{"num_hidden_layers": 8, "hidden_size": 256, "num_attention_heads": 4, "num_key_value_heads": 4, "head_dim": 64, "intermediate_size": 704, "vocab_size": 976, "hidden_act": "swiglu", "norm": "rmsnorm", "norm_place": "pre", "norm_eps": 1e-05, "positions": "rope", "rope_theta": 500000.0, "rope_fraction": 1.0, "qk_norm": true, "attn_scale": 0.125, "bias": "none", "tie_word_embeddings": false, "parallel_block": false, "init": "normal", "init_std_qkv": 0.0256, "init_std_o": 0.0, "init_std_up": 0.0256, "init_std_down": 0.0, "optimizer": "soap_variant", "learning_rate": 0.00617, "beta1": 0.95, "beta2": 0.95, "weight_decay": 0.0, "lr_head": 0.0105, "max_grad_norm": 1.0, "warmup_steps": 43, "schedule": "wsd", "decay_fraction": 1.0, "decay_shape": "linear", "final_lr_fraction": 0.1, "batch_tokens": 131072, "max_seq_len": 1024, "doc_mask": false, "z_loss": 0.0001, "train_tokens": 330000000, "max_steps": 2518, "dataset": "wikipedia_en"}
Each number is 500 + 50 x the weight over the matrix's rms, rounded and kept within 0 to 999. Layers, rows and columns count from 0. Numbers have three digits each.

# k: layer 2 attention key, 256x256, rms 0.151, rows 239-255, columns 0-255
# q: layer 2 attention query, 256x256, rms 0.163, rows 240-255, columns 0-255
# v: layer 2 attention value, 256x256, rms 0.141, rows 192-202, columns 0-255
# o: layer 2 attention output (transposed), 256x256, rms 0.123, rows 192-201, columns 0-255
k239:505430401377591594470524522516476504533489522441627522578406518480472476553526570509529515475573511587433327510510498437484467419571462529585566583381424466472423498551535371492552421525467478408381488407524487542426449591565588634532508480468565522588563548458492475524511395547453490493441478551447515395465461434472508379435513549471576564466580502485496484595418433374458494471536506458466538427433535486559514538490443539561400603446362498470495514540414457529451588380490601578594535535555526463484429470515525538390529528480491494442444476515489555511492396495471452487475561512526481494510454438576536426509384491415505616528507449483546555562406497484592507519417465466442636543502565530396521554546409525490467520453541574439519381466378456539531639511506542
q240:484481568505428571538514395550380568534448483483474444540553316518578518582497447465486446479511288515444432507541482466562611430577443593478523478580517533521557533500536473564615481671542552480502524491499464481472621401452530491492529463398535480447405462514505497572486404534507402544516553537597502619543479527462466493519442443509439588467440516426516457554583446484508489480450519474529581560572457437422455438497515547410542514573472596521531488543455396417350578407523448488599511511504495536547526487479502550539570526519483627525528571537526549489429500566493488515500499441506457485517526456634456548533447467449476586498533499525496456483513426485403513549441455475486573447436559587476472537512525465478602569539503594417488623432530534472543532539449505
k240:667463500562478513447501514429536515490487565558561508448486487439476545404481538504539565440503470515460509491540464544448457531463506513552486473384521543569371495505529488544384461531437475568410484439571579415539508422551531490620562564520421465456530518445476558518489560418421494460407521539553521447441443440416538587492526449596455473466402433553450520493504571544540449523468480535462476561453443516479498575438507424509596404468525531543448443435567490536576474477498484462531487531461424514488493557504570399524491477542464364536521482511442472363585487424559513441618408573513490525478485525493616484363510428471500453505504503508479537485482475367488494519544433512618655479549589465478512332425520515556601503409438513517534499573480549530565478595557458
q241:481488537414438443509441504437410424484527453495462499501558538520472475447495504490604471487460535529563541433464444451490494387539482468535470588498593490513555481398468596481452464440589485502594558447396574526460519510549454463509502476539498458488495476486482541462501440487529595443487569583489491616473427528551455360545463488491519490525524425483538490541451508401540509518416444473446485510580471524530562414613456478438367483516454425446485530448512425370583642488557488473457441606560519596502550652498448426454498489586539439560450421544523548483561449546616449536408431559526522483488531593567489507547437483469518559464379471607503528447469435417533538468521471472496546561505457432505551455417576490474321474490526515416672458503428451416495483596542496
k241:548558475480475511514450448532529504494525374458494526466438507466424499439575542521465487439474426521543495487527509563587466583458485457509487482516526539494501505576607421515383525447577531384445488508520496577591553466546394553418412445422597430424565479481473449424589494552456538521481466414478515518513517486592385506552519458614530368486553564485444470495427416686554462496526455484425490437498533599454594522500538462594493463515531506484426424490489588530512521456483396539491488427475502505393453530403447676475425487476505549543540479503541516563596466506399565511421509480444486421472552430653555609430575474508592537521573510521456531487577491539469516524520492583535569423420494612533481402506516507572482462524432524454440541606569503542494494421509412
q242:459558419500579499443537533489447475418449502580468501534386508588571479514528451365484474509456509588578490502574592544550524459492540476483552562454480413507465428444606571551513544489445571443455647535541554555520541470441597548495563525504387484458570510374462406533487505386497592410491515551491546559435578522592521430517489516455495615492422492478514517451517453513520499482451359452507481441506497516617495468552466441473465486505491412501462486532470519507561567548522571489531457459502471484539437459447515494531523491631515517472525469431484374511419545394479430522466410441526539549544555512496454518449461555539410562539598495496490473454586448615543524516510522573589566556541531443494488522485493420463464470489519498503595467598596533530522575449548430
k242:496506431438538415486547447385503453434566457507412597547570564510451426577445553515527466436490502526511572476528521458481470502573548582458505593487531515517564439569499514531608465469581434495435490484531561427425566500548446578534441525585492532525444508443490524468629547507517400563513509560465528419504602467566528514422507441514436420483520457460673432452449584503556503502507560501496534427507456483443490483511455581559478396474441455482483546517507540456472452544494491471459405520443428539535486411449537423432440529505494463463452428687508540618554486550642533512414554554510477448499530405501446495494502466454597500400502438491484602540399405504472553440424541453527465521556524466582607596445419527512535526506484471482481499621521566545471365384456523
q243:466429451541552411581439304443475467424486536521535462450463489490635552511531504578386479485456457390435344456398407586531581453464430480500557464478482519507428411507525393431547472451619459451499641527525477460446568520513507528566567524537626475551554542417581389492487503529439526511529515509568553537469445493490442545621579554443456559425474486514474439551554475632509386498513496572442479553575510520347442508561554537495532510428477536559510523483519460552554476510491505429505434388503393479466468466550499518485471475489339564454611488468473541467437554469551587540459504480511466523433545513455608432477447447451521542541541505423515523514489576500498453443399565452493612574540459459552424411410520522471547531446577475431559435412437482556434497560560539
k243:529529488479528450398489509504477499396563511542499477564497468460404609438533387529498562555466462570622511467542558440548455497457414458594469483495449603531580534584549477470532515516551559547487529533530545607515440410503575561408406445487485549590451641489456476458516485539531478429448488486478556512500448427461388487479410531469473455428466429514483433471531643423574611543441412496542438564545502556442443457452518540548508500545528422501462494573454428443601451475569491505636585508450491490504557488476482552509496405501557500505526605450492510460567482416544482490480591493559460493447562585491492456612419577515509530442481612530443565444552466352474527454501421562512449457537479489433531531402593421546595548500486673495524616547530479637514436471435387
q244:532507446540513525626519631441573518513546521343489373463558624622492442558569400544631565451457446384393471529403551542481428435446489452446502552480548470461555402484546443491541526562527550436496486514578473589614481520470577539487567444604584443455526499411468480544511423574505479551511559477490516526472409546472421471408472469444466433595580437496420511413534616478550506562420421548457547462437429549569423479544381505527338496426422431538511473560461560594486545437400526572509542493444482495435530455596563587631520517466362502487557557465519488559421523474537528532518428511589532533397427512493463570569469495527541572467533543429512472496547498552588495420579509465527487496446549598526510449438560573397526503573428467493554533493479515406565449472504425
k244:458507395494472529537387532529444476516479455513446515581406448487421480538491581417516458560457468568562488435518516481511460594461521472476532429550511411460500433446462538438517546477571539468554529458526582460485517480527474590396507529579562574497416492515541440448474563473471473414522585489534524491537463369471498536514595411471556500459542461584570476512587533479413392493503437549489400545613502533439471516596484503448579475530508499419513563489501422458641556522596420611469659572497420411414403441441513410381531393532464502521504475453567566543454547463533470440473611534533541514522488431480447463581491518457475532477507567499417547564497367506541479568463583408540425403446489468510516505557542420501499560531487524561531606561450428425501514561586583
q245:568614477521392404527444444528469471473490535535396504538502453525489397468507475515443512473481501556596483423495516540449501571565536413480494585479379525554442600495480505480481529514513472528525427555501469442418509545565475509525595504488554585487476501510467599390489461553492593496511621465507444430488587470400496512434553530546506497552432560486431446533479378556590505475509572472508528505486546465515482445536351475485513603528492458552479513533524499547457470450654476621418478511543461520551462523482473524505478421394495498490448502546415472506520530446440540483562570535489466369409454472602355533397541482537421515472528447565523562497501515503521443414477486495509500537581568556468490519491470452520491505620552637534498481517584513497513497502402442
k245:474458522535485435468463549510504400580473403473423514462550438520456447518492473503522473544512503494487533435575528572473509418515428508489459494508506576466549460487510520577519398507492552412442460549422404556611535467386478440489510486386565461487520499565424436542494464575543535538537426505631622506509433507582579462495428420533511498495423512508502534533496416491479502466492498488424519537487504569483518518493612537454487401559465496415530542497387527435458432613459553576410415559501519480500445489518568542491465553520439513545584470462535484472423526446498568538501587554481569518491561531515552397532443459471460475538385377516528420571486544433548651518494402521493462484427485379486553533428486525508417469390468457549362493550519580497501500390506516
q246:462507514542510504454585592566478427403450468470417648501489469537500440564468619474354478406496441520452554611511451527371580437466626494607541588461468451595475527501408480523458549402479480492531397449491478557510495570488447532477564482514657476497339507532496441464450570426536484500572537395491516493549608460528545456595576543543550393481435531545506432563435531564421437535527424505512444493551548407532412453546482504499456488452498456544466571420508443453434594584422551522492537534565433390527496512573583508480507529457500508482537473501464506425496648540448540402451441519543453387598513454529519465455433592532421412515569509515413470531467563448459539431601565442541398410480469516516564478565440524504500476504540478572539473535407461490432533480514543
k246:489565557505455596489514399424533479536526632483542546564466477511486569534463436596457448573485521527518609525523575524515497446509510483466472537455432537438431418586379459520580514494497573570590521582512520453561552469408535457445533455497439539439473393507546551410512471560421490525417430593438474525440501496504568497520461514494499465510473501428527505393460397438443556537470368491571567477427529509472578482539568433492515466556415454384525435583519471522575457449418601528431569454513552623511480477582460539487546565484544503591432553429527470552492543492518491519609459520429420420480533536463589469430499406485594531370485508481506559578577363440422345533516554467484473570501495526473509640498500496508571433468431465418436415535566624554433475510521542
q247:426623501449484426543484488524472566469529542383412584535468455537476418520462493537587516502421504374644533370567502540575484548511478478455496404542365545403519403485420555609515473470540511453581399490584540435532512451430458576529442380570525415515512464612540467430406545391451505535492467441476612475456497541459534447534501443447531487523459527567558521587424323498415537541439531482570438408473483493557606510472544422554499524410483490563467582526492469484574542439451504484510456475535414494439503521538433512533452639556537460571608602534453477518568549572513666437517446473459656458512456516533481509559449595464490480470426498490391452563462626516468552593451531376475437526484467453523458515453541502488511554480454431425532499493543546517533598512515524
k247:578472491513393405493495368416512501468485498481499457550527612451470450489502487478469474544529565502444551448531432531450535485454563454540437522505484388488457570444496530496483474478438579585547489552539621488490539450544467450372533524525448469423404493515500429469485412556499460569376488526404358436472426469546540446533545534502475557411503475555465544610493542517489440401588509426541522551506524434559538457450504568536495557441591525511429609544505580499448561551547456563616441522499560482477438568406594547547470573444533545452443544453454553424412526500481508523505458594461428466492615410471554427480498559569436484417521544506458542453535461555428571443545489520552411489567480490626553444612458435527606471440573526523556438488445584410489510439408583
q248:490462550528598489430509529398497546594529517442591454544579507531443415465546507496480473591534430594584501433539547522508627465507520520594521551444436546609497490471473589393514459464456428551609480589529466501480470499455534551473470506569481504549519474588591524652457537471543447543565529593505516539429468582468497517402510413436569570632525538565537471538500528590372619511378527500461540540448475506529420407574532396506499515548478459448537536558435458500525530461499413502476530462517522511621530448533617357500482456420472460567483547442533508423549627395502544524395473511424519573542405467459386453464555401474409499531506535477565587514560550554508609452603470341471484564488445417466459498435592572490560382505557504452426408481431452566461485542590462
k248:434586464551401451613536599440515506567531371535266617561446527444408543463551465490530519497442471409501560480549498453498570450580533488491432349425435543485539472542553558523493635483462583482564515472442534579564529456580623527446536580485547524539542520613521601439528537520539457591393528561410336492509437566470475450450521527532547465471489504491591558516544452545470470424538482419471562542606439565557557507539557647443563481525532485419417471420636492469537448530394539404516474384525482363516519610505436547487467530550463634416468366602452471606458478443470473381485504519471444540505468470462543581492557361585551525553498425492522456380562529329451504504380490339476473495494462425565403560487457615509445530408436457404608524474538457518514545566391426
q249:511551578518493561507571443510503556475455384399570540561571566434529443456538456518493552560596495428541449499458461413518487446372432590592376575538546501407470460506511477501474382502487564519441476425422509495413622404348478555460556487397458460365546397489511463529457460452527579409514501503554580443497532551485488511460521483558513447530512513509463420512599542476491412528476522487468422424433462520446525422476550561452452457574559478468515483616441469534517424439361431493462519516621459488467440540442549545531461458459615527522431483644460553563429556483470493579439502467565532472515523478467441395512460536541563467471552506568478485505484485429597482486501558453475410480520594491511505518436475514546469519476439480539498539481444532452476592499497462
k249:494486495444343472513526467537412423489504484497581507471569502518465469605560362505580485414521568516410452396464450482592523501379574516528445549564522518563623533487418516586468468514504416475501439522531512470557511488418474571444477508553398492507479456540569411345523474546441466522454540563531496562624650524395516504555538418467445490492628462475450417429495599483537510469549553569504503521533498433442561405524452545444384462476492409483479519471523481419393542429528522442479531584562473553523439530492406514549523534514497475442523551453467577510515415481447533527441451471467502495486469507479582500490378442457430526518513482502453477548460434498543389419496456493519599492650446459570415477539588630474569519549548511491538488529523514480546526509552566
q250:378504515568624523577520583534547585375517449530497535438548442511492458529510433537494504475567436481462531474392437433474552548518554427542473564426433579442445549406549448547476395527496405518468452533595563468546401499544518439447487570606479426519475489520437443587486448549566564512463608469555551421512522421342512447449579364414476428634535550534472502590521439378410446533510507522553462485581554487498508429414488527489496425426472462567495550508524486500467535539540475468429474452504518476546519523517514521484438502501556440525497541492515576578496559470493531443514545467590511569529519575437599394538584435411449359495508469517447502472561501545421565542441579551452546603516497441540510474601537583494499528556576531503519429485506467511447333526553541
k250:467527446494458528521485426537413575491509511490413483513544482512458503470482505468471487568493492510488456618564502641535541461530452460452521534476462579460550549607416566369441484560587487465704452401497517431500562492390548531489530492536514481690614604481611502515462496583423456594473475521487464540429480538486577483341547472516563426577468511579539447458482418514600482487592525491419593456474476454454519488514542426595477466488617437475479476503503516586530450528510472484505520491483451527515434511450545491436541402493375431464454438449494585428553558575566456478522435490540476451546486464499434490479445528525530453505448478511517471398439407542495515517513527458505523554521493474542551519409496422476563592553410430433387581469481457511460510486526454
q251:507483483497490539508521541558538379629493477500531474543468529521506506448525514514550490441517500555427648524434579411374527451529440476524533475539578447462500541554464515461409440524466525548513455491391521460496495546524547510517470361568513454499624567439539550422492600448508502473444526513473524461444456654408449559476505548583609442456532482507535420500382613553414537495497526411535489492471479489491470521422484477521564500481544477510446382454451365452543452507526434502469563543445452549540588494526439546465518438531506522533478456500535644538578588525571543560440552383530440433406520662428530504658557504563484448609486480505688458440400445527498390546582594515471460514516558374481468437537419587549502466450603437489562472483682564457539513515493496
k251:463515463476456429325464532640470503439536468516484576463490597582400365548508569469572594530483536510517546573430537408549463530444548520523484410448579545432467525552537460491516584563621419404501490481654433489507441597473467535514458516410460581584523497473384462556461671512437495516534408516421552476460523490511515470642536435588512509432556513384522456465607480388463479492607501560520497478536493400515572421582559493481433594603498539531510455533602484489551516414491560486390507506456512583467554507519507627553468515387520449541565572555448474432385500527389477567474460555505506460487443494518535476492480488496644474609482467394444441570539536430455560483424488434544471654495487580453515388559506470457444518542483492444447504429444538587486490609578490
q252:489496536558475459585519566358492501480518527547507557474521423522504536514488505568519448561568537480488501611446574483493556542503454551537544571561579458463454485549511668390512456403399552504534528493465559549386542457460435450401501454510455506540409545474300449470472470434425491488533495479483541421494554453619549509659397478571476538460608431413525511385451484516489512690527520531484556536506487506466585451497588477543466600514510557549566457530537479448481666453542489603394562523505459534508526550574442560489436420526577474446446517543573460505407571529462342487596538481465513459483533573522540432409470589404460539400457450478454515447539551390534534537504511532473442566508542538454519467466562510488529499509473604504450569508493516561428444485476430
k252:476434590568414557435535465581458539384526439495472536526404505575607597566562390402469541566415582529534509481461545541496553440589589562571493553491417495476377584483626430651586524400563504454566505596553502376559530530566542426466520437495453570545610571480482470497507448504509586448476574428438463434519453588394538550476485437534553503513397557589506559487409515626542502589516453470451441490453516437541487499437463512475458495613419525437490419451483419486532510653512442414605451484427525457503492449447448564483565518510451532527475456514603402562448495503474593496454547553588567465439522582491477580480534475516495484493428535520508529487489544602583422451635479568498509536446579484514478446544601485542552438482524449528537401498465563508559471429563550
q253:428533475622462506542468497434431513519579532463550481459458627480603388500459654574481431558474458465548436473406447579534523499463467579505545430557429442486537443398528498472499487485476516543536409582459435494578570496464519498614493459478464530469505420436586484406461485482486478571431490554427551530488676500491594557507656415507432494450623538580554543493568501477606533494476477479515519457488386503460432478537468531434509456600589623532434468455449414563542428506545595500514468574551513507554530456413454473400447516426411546385540490470586542441506492575425543477590509565499424562584429556483526549508525522421544557519491474448423446580532454496533577488428476534581587417504572382538368411534530543487491547492534509496572532495601512518581607472548500
k253:432469501547463352429558517517571487470395580558469491505499471510440488404545447451485552407537480526438616552502685429420434539631545487504490570452559499504396544541473416485527432562595412474520493591554510458496417512533490489502457513465502408528454564503458563546456526524429489523461398544503571465464439446412510513510564474530503563506510448528366523477531464479387541549528541451534480506507537442453465522548477526537451426483519499505477473482434492462519598485522500440443515491528433432481601527497487447491530683486569443540420579423542571560499499431506524468518543515464541351536571546517457472506535618512534538503571481490472463445472508437478462503537612492437463485457452459505539488598471505496564506479494503529561525377542514500506469558527573
q254:610488504529568536568573499515481532515529511549525438520450449441597513433521491451585612513610560457509507592573499536488620538560462469489457420494511395483466485537505517469537572506466378559455581601433528615543456455542489488498513509479423584498377559496626527414399587441487504479487416542419540551551469501525579530494634516541445477521546584374536531524467505521462513465480496518469424488571526513429526551470483457516485426498418535432515462464599514522486514588552511488582397507506506485504383502455560403569521461562527490427423443472524542583405524559437562539604573551427591526454514483382414463581424550460538462542535528484470611490470605555531529453493486554519469403544480567383473609532436439491549502421513472426525491588514531632511426453468486
k254:469504534491513543514480400455452560445467475426521515539537549526416613546547448460570494578561545510493541546444625487516419564477586470561490503412571606464545553424464475500527569428492569500555558421483524513438383553533537474460496559477484526460563550424556472581497429427571502463583490555565469491548494507630541518584528466532482510494444420464436589452454577482457574528409585474472578460544467521514476507540518452452538502458433490478493521557510497413362388505545396437476551476456559503494496493580468537444523495497505521545517547409604549489559521472579590541505466537523493450488420522492510394604527523529486533597485529590500552500519402471448482473514538517478434511500553468398452494499534557567429460578529474517630455451401442576438369495499507
q255:400472561524551341534542487568551585418507516598624551470440536498554563418499470603445540472455352420559497486417570595489485476567493542521581608423501580411498532510575532480509451467502682538507490553440626495595552501488435530499559452520513579440515532521467520451544485529465437562464499588472601462514430481431527522442505454526554486463548560572630555371454571536446483466454505456511506504531542492473413495463506497574454473506499539531496528539552550531550534498483504557490495463504536521518563572465493383515486524581509528581543473550511547478480509526556486428500613596566476515543579568521454441597557433487490510457557489407458576571498499537515456442633382548443428452460603518546421466530483482473510402480563542464558535451560471547434521494434520
k255:524491536485496500319502490446436524503448499490420503555543485657476588410521515521458460534466460553502543534391427523520378549564483501414567448456580520548529519554542518452528418458515479495491477535497455390419511504463385514540510492549500530556554434485508441586476546518470587462457508491465541560526431454448502532508539530425428634440507520494493517460523419549531551487473517515497532387467542509417628489531567509525522488520487429514462490468477480399472461487651455441412485473530454529397481461507545666459401474448530494511550497490514569552594532384510450564552412653460512539529390477501394561471460471477452525508500471440557428476494473438521513394477578418503467569538510462563535549528525550493524462372531500506526502599422468508596540524571511
v192:530550476590399594555450475549444403440508551473511453490624450493486557520474530373447423579485427511504501493488482470636489504529436350526510481463517481534536461530552478509369417422490478482520525500407420530555431595452472586513498475468443495492524456437538547603471543495550444455412453456430472504476493479521434627510607474501429464443567456511488518364595474550535504476625539569508496536560494530472481463549524435512462454364590491497484644548536571523474504582536538442549561511517545563503442554471518552569294410504612450441495418454548521424458509516403541493456532491455508569538619557514515462477590505515525562473486551497463507528687492554449606472455462494431464480471432465537547518480565460546397514595569528502539501421466393493454508454435535
o192:472505531474532508509486529575518543495502415570458488501551361551583537513510519547490624468527518551558541540562528531485486537625453571526503488396464465549438540513558528489520642477492503460550441444400403589416519511508530561530524591498566583583482533533544455502475395530480458522616529458518383607413479543551483524542359570448522546434460449529486557615453501503585503518526431580498442561544488439527403413494485510555511538480475555553529513473489548507494525418608409547508591481650525555488499472493555550473554451577537459503460569500440500513511544443442475523591519504445403427444471489484511557448554437505381437452491474467520539533472524539557505427382507484544456501438610439527403441509579537430605475385536422500433542536518557482562528523513473
v193:610494430566431456483516499539514523510552489421554532495477432525502523520511528467561478500602498565433438424524467565491473484507500435541547484367510561514414471532548449553434425513493518603453584458481502520518516537496492496521468524528391465489499570565479442495557403392487451502585557459552563560571446389521469471433459522372540432556441469558486461556530441487511495528484474494511411524477522462515481561601582569417354496470492506532455477665487443460433547492418511556454522455410549543532486531510566453520522498446487524540406446479470499489586578462463377517549565482538501496508497420514473520489618542526524372489534436448536535437484524477429503517376537544456539438397423418561460543520396457509458509469531495463470528596466485479541475537413501
o193:451489582471532458470502538425441484516531491562428477511571439501421518562523517594408510563552545454441596495484530480435598483477527568548537487546393582605557512331494498484438504470399542507447412588590509495512471476558501526410484473574503544473458588481486545480594514512510529481438498483525490507513539593503478522468619542513462467507520439491598520518483397512477472534518514481424586458584450436603560435518576523519564553522396446486523439477527617559464380416463454559520459546617410489520363481443553574425562460473409519427613444506551475571502560483587567476442549444533562501548477522472566474536493481494505534494467588567458560489539519563485625522607473510531482525569462457498462472558634500512541470577507572505603553450505408468464488473520548
v194:608415472495462587445660536481584414581539600600561553452519526500527511476520476470470489524634520483465446419468479508395413538458545449453444481486494505407447456390482486434583575558405427430507388480559564468494534536480543610540609551485500554524479612574610502478517468553584515437558443537517495424555453588529420507422429537483520489518438533411583468480444409542474443404543552530494451493479443536446469427515464416519553431510463520460546610462608543516397568422484596531506445514480477560481571490430518471410480415511522465458645464494449488467460404523432449523471458433523488372442427517503505543533391464539672474626481502453439388488511561503495413523432540526411472491505538531570445557543550457529493544528560538454492505589557510484464581432399463
o194:476542481529561553405496463459510460560587503515449541504484496381487509472490593464464453539452530492460528495528457457525504510513535483479506585392523536520502581629520425481618460453528639482511595536589514474437470524477396568520633421423404583544535482395515417569399459473464489541577552476434529551531525459558564492440635457454520541521498525543548410482534532566593421635521557560497386504481506420625558537577555452429459502483557526454415467422488489448547482645502425466552537538520433471473425556546332471432489534555492477487498533511494522530478460564556401403609533473500402471391586518413634450548569553469481434412491580509423455522478406456457511527568448533538485512482500434446524477501584498395352444562566467584418499548547546461486475467495480
v195:509517523453559403562513521519438490472478484495489511559466407551438529514496498568465523499540624500484526449567494599486450450493518548533415563524498578552478636487439587480441394607584456472454544550536387508493541575572452394480595420596399577600517533646535473489473468462557542434523630431604601462427527481509457487407524500519428575455544509444558526624505535476515460593521529399523452454438612490476540508520541422504465456463517349581426538521469515553542420489558487511567515438456469490533403537570498521528658512480532521497464481452462518517472482543469497604463532448583512517507527419606486385491403564384499437545508536459498448468484492425500490549477576538387518436448510559460589392497576608481438526504641452504562416515448475571465537567587500
o195:495412424555429575486475519473464493634560555505516487448456447488450474548502486459513455620336478491429508468419537455540568448451464519572511585519437606553615469539541464445524511528564470460480361511450619531520512471443519687493564558555585505504538509423440495512543568578517563513491460527432417455628523574476494509525476570533511438553524542482443494508419506499367518487480546459429546470531540495688452478524486563535403463559461516357490470520542443465412499500582458545580522547478697555464499491589532541483526501452496501456526447511599541483410525554415526457437522488398466631497460455486395526558436485499506556478512553567453542475507502461525409425480516504533428548615384431371478575530524504554529533622547560449539547507520558560580504452521500
v196:579666460527507517579566502447407608505523606460495470539600475504521618522552525432409458449558455509491472549482515446427451554407491597509428516507576443529520472490503497610465504465479542485517453637520563512517404616605538382543532502622358440575486502456518474506495355513504469523561438553480523372472521525554535440382466449617610481503562571545475410580571473539507304440483478490586586396480567465484609514603382574485453392483504471494525557408474479585549537478543539426536443608430550453483515527522525459458511528496426535542542486430479495520497446568428417475537536509407608559592504480585564456483578460400478461560508482493501560454467486436445484453399551505529465418505482572497452445449502554436459474545438543475546452482579456444476503453479533
o196:471464493523568468494525346477441549461599498460578557366360486423407475472461557521469436451563422592432443575500547548467522504493505462531539477477521628649446516448511536455532423596558464489590594517445461564471534430565462578578496503380594475552457457504463469532453447470511431465561493505507535506551444648482444507624606552490558481545403516450457471445441481485529528494489579458428480590484474427476471525439491513530590543484394547599560473557542455485497510481475517513447545443595491520545500511417502533553457510497562379467526588557513583495475476356461639516466528491508517537477483616446496575641558456521474490413545561573405447525497470391504514503544501348527518417506486369497523568487492632495528479530497533525478480487439517515500474462408532
v197:516606579450453507433487524561482552499481434529446485522482489538431469565481387481494576467503478500490599461504455576556420435487528488510457525470366495547420549473519589579447491545506537457593453561563595508538512567465499466541455559430413447508452562490410544456525405545584390645458480431486364484500506437536488462616493583511476466388503508529460438483524433539524490384548412364433571574451571436588522546434624546392467508395527575405415568420468443415442443506508585419537522472536489590491386465469469500578485503512492505464564585462457513569527527381503530565521500521501535377481441443471518477498472524518562539543484576382460536446482407502385451476537519581565554437378455555461606481401578445505461483404462385496458560466415545527544548590484544
o197:603561393547532435520561554539555587634436459459450532533465432551557483482433613437596379482529548482559456468557518455393482536525461462517479453576643551545510450531440466455519575476524382383513488385379499476497514649512565562450463556513511579472486538470520632610476602580440484519542439472462597468549482403496451637477498491443421569575547455399592541636544512459545481425431473505487443469526546444463608490473485465616472499528481511391639524535422543574450448499436480440462565383447396582540518487433493495446539460447493481461469457537449469418541495504525465570497478485470470653450547459477499509491546537497499459490574437558530476449518497526529574534443560449474516509491437482420537536473565593544591486562592563496594485485437565439478458523551446
v198:466434555446460433549467411571577504455477441536450513509510523565491401438542499450551498457499490495492518524572486473414456491402453426404508583509532510521449456546574509476410482551502535567413371456472485542522538551536486567526570472501556411480466484550484533489484516543547526395504446472391583613567541626569532545536553559465481509536475549565497534542388430502411475460458603424478514446388413492494456566428468541495564501594514502486548410514562529531522499544408598543406518502511472596486446461574495529512474402596505536513477530417457468435542557455446407567536506501448490470406562427509559504537450398537545607419570478491520517501545506442465556547455556501577409527446410473512514504532342499528495419455527468445377548555507447519503557500489507
o198:535523501438498481556426535476471440582480461499437503468470499557523608482585512468488533656579602414428492470546496521529496420577451579582484516457461496558485446453540465390548582444563462567511538409509531567513511517503509466431471447572472573551472481572519480528558439415464567494457542552530461497522475428515493516453526499542550649473527595396461501490567542458502589508530460559514473523532477549485500473431493529499530519464474446585470529451478543488439460560559471379477526506334502434445523431453560438515428579447416490531477450481472479547371445567516484463472468464578527422470514502428536522438570452451470437448437582537508406579449397573567511509507515469512520448552520521425512525543559525541471553506503480543589456577472464515554599411421519
v199:517429434548515531505551524361546611489475575467558528503650471586508485452502567447503412449539468463500474553517527479461574511537483575575584431514525445575473539556550439449469570530517544466402511573510558511500565448524590439514512512411447501522546549500575543543507466533432495380507437449438506538458415538566521539509497508590473495402622359533508430549490536537396526365509488543574385484455547495386458458456522617490515530495532448514457436460531451468592419558485432502495524437525438522440422571483535512519545400564481455532513514510554547549548556578484420514516468582509453455533348415483432542468485464525502502549524509530443542493497441461595532495520616519620540554424515595481541487517576477616418574517538439520547464535447438541582498513521586
o199:508543451517476523457520560496514380533552529429434476522354524444543403494546433505482610653531602447489512465397513544519465563541473470577456623590484442443529481465511422517496472535521529471426527420451448482453458487502450541442570575492467573428467497470447596459504391533526415497618514515567477548503571534393458487436506521511575545460541492449515497461544467524523569520589403453580543516509460431498445485565459426469444533541509548570636594462438454603564476494520460482520453576471466462562434544377481469555477448515449377523513548529525537527426521476537515517491583506450630609448562501521486619570485489497509461504438514464538479529514448567447469552428447491489526491464474363583548537453500551552533481349451534468515492490468522400498506542462601
v200:558575425532451538423535467568449388372395574494558512477449540529515517584404559475520439470408434537514431534398475441473540593369574539416621435464480509485506541517476454530558546547580435592455494464516538473499477479443489365449464459504599412520473446534504365517542530522518460497483517484471552497513493517449483569357389443475596457448373491457457509459446447464478461416521514389518511563531496425546493478493528417543458461571513515475463616454434462437521495488487448584490536499478522405456518518539411416522482501421516558507442509531487496556465444388488498416557453474534498463553555524418470569562527533531453552356393566439498471381530498540532533418480442516551464474430386462525517541459454590471584440534511607498596465513464442546509445545518579
o200:464435514504502313493353431489516504409446435407448622526532524453430522528459544477526563465532476466440502451521473525520488436518595474622475360554639526603417569443533542491532476466545548533540479552449488451494427523559515531499565460538474564534475519502536527499526489489562461393524529579474376501440523468457444538614514487512481380491541527585533559583563524487425548459540573497499535525489546523455475536464538480527427495440510489574405446505450483556519526504526503494505519557514484576495569541533556557517543470562491492430549446497561536452596554512470489461539512475541490571490505502508378463566555522597439579503592489522595571556529425435449523575533410532435538589605512547559561508469572488535487597531544469495438517463573550465450450574507490
v201:524503571474447452489475548482556480562553561612527538563477590588449587484553557495522450499587420502415467498474565346530460521491542470534422480443561523586566530500481427585569504438474576509420543488496537531495423384469406450482436520477486631502478439499568462482554570453479596598511496453541497460603491482530529484471487477525496541512514491490316564497410540497510422481462515630522554559518528496556558519436463648542515525451501402595522469499520629402454670443471589466413412461451522464596469484571527449399453472491596586475433538526469545408518391477401520434501545472471507544539447527459524503561494503450477471574524553456388369606478540476453506475451481615530428528511464470483532495551465413554465515547539492526398521586536482577470430513544485
o201:446505459567526501474545420478550510495501429479428490566602511494550492456451507526383424479551467560542491470460488561518501483399500511562441502510339480551458539485572512419456457527505533500546549461459531454458502414562506534495501481407523503563486520408458475450485450427538507485534504466471492550547448435473518544461465427632418553483459524546566542434435518544446554485539490526540534555519507596506475481500567520477517433529548443568488435511397511457466413490408509432462554506579544431499473537409351435447548457621513498606487540561436457490525511427495508493497558479640512386427493502556521496547495507506646528515539486530512621460496519521437492461478542446537564467663512547534420496456506468414477562519444529469647445518497462373499536437510476
v202:422539684544602474484459439451511552534579360444517406523411525536387499457548551471527501498487563516591497552526527619538559528531487597436511514530446483556487421612450500522462621478511472619501615503507444556541519593536547585512558504542464549470521493566537453516526486440458545508409456503466458603510458551494483471539484511555439568519531518577469492473615593533511500514493462532543438408510501409434493598396477379467435451538463545530431567513503406545407527457426536519472451572537530493363557409513513497556397482514549511495493499573492391505461471458498552528503459446400522538512455543455489521392511519480605564510514443608493489577536503395522419486563476582495485523506439507498522517501446536467489606509484354498517421383535567500559445437509493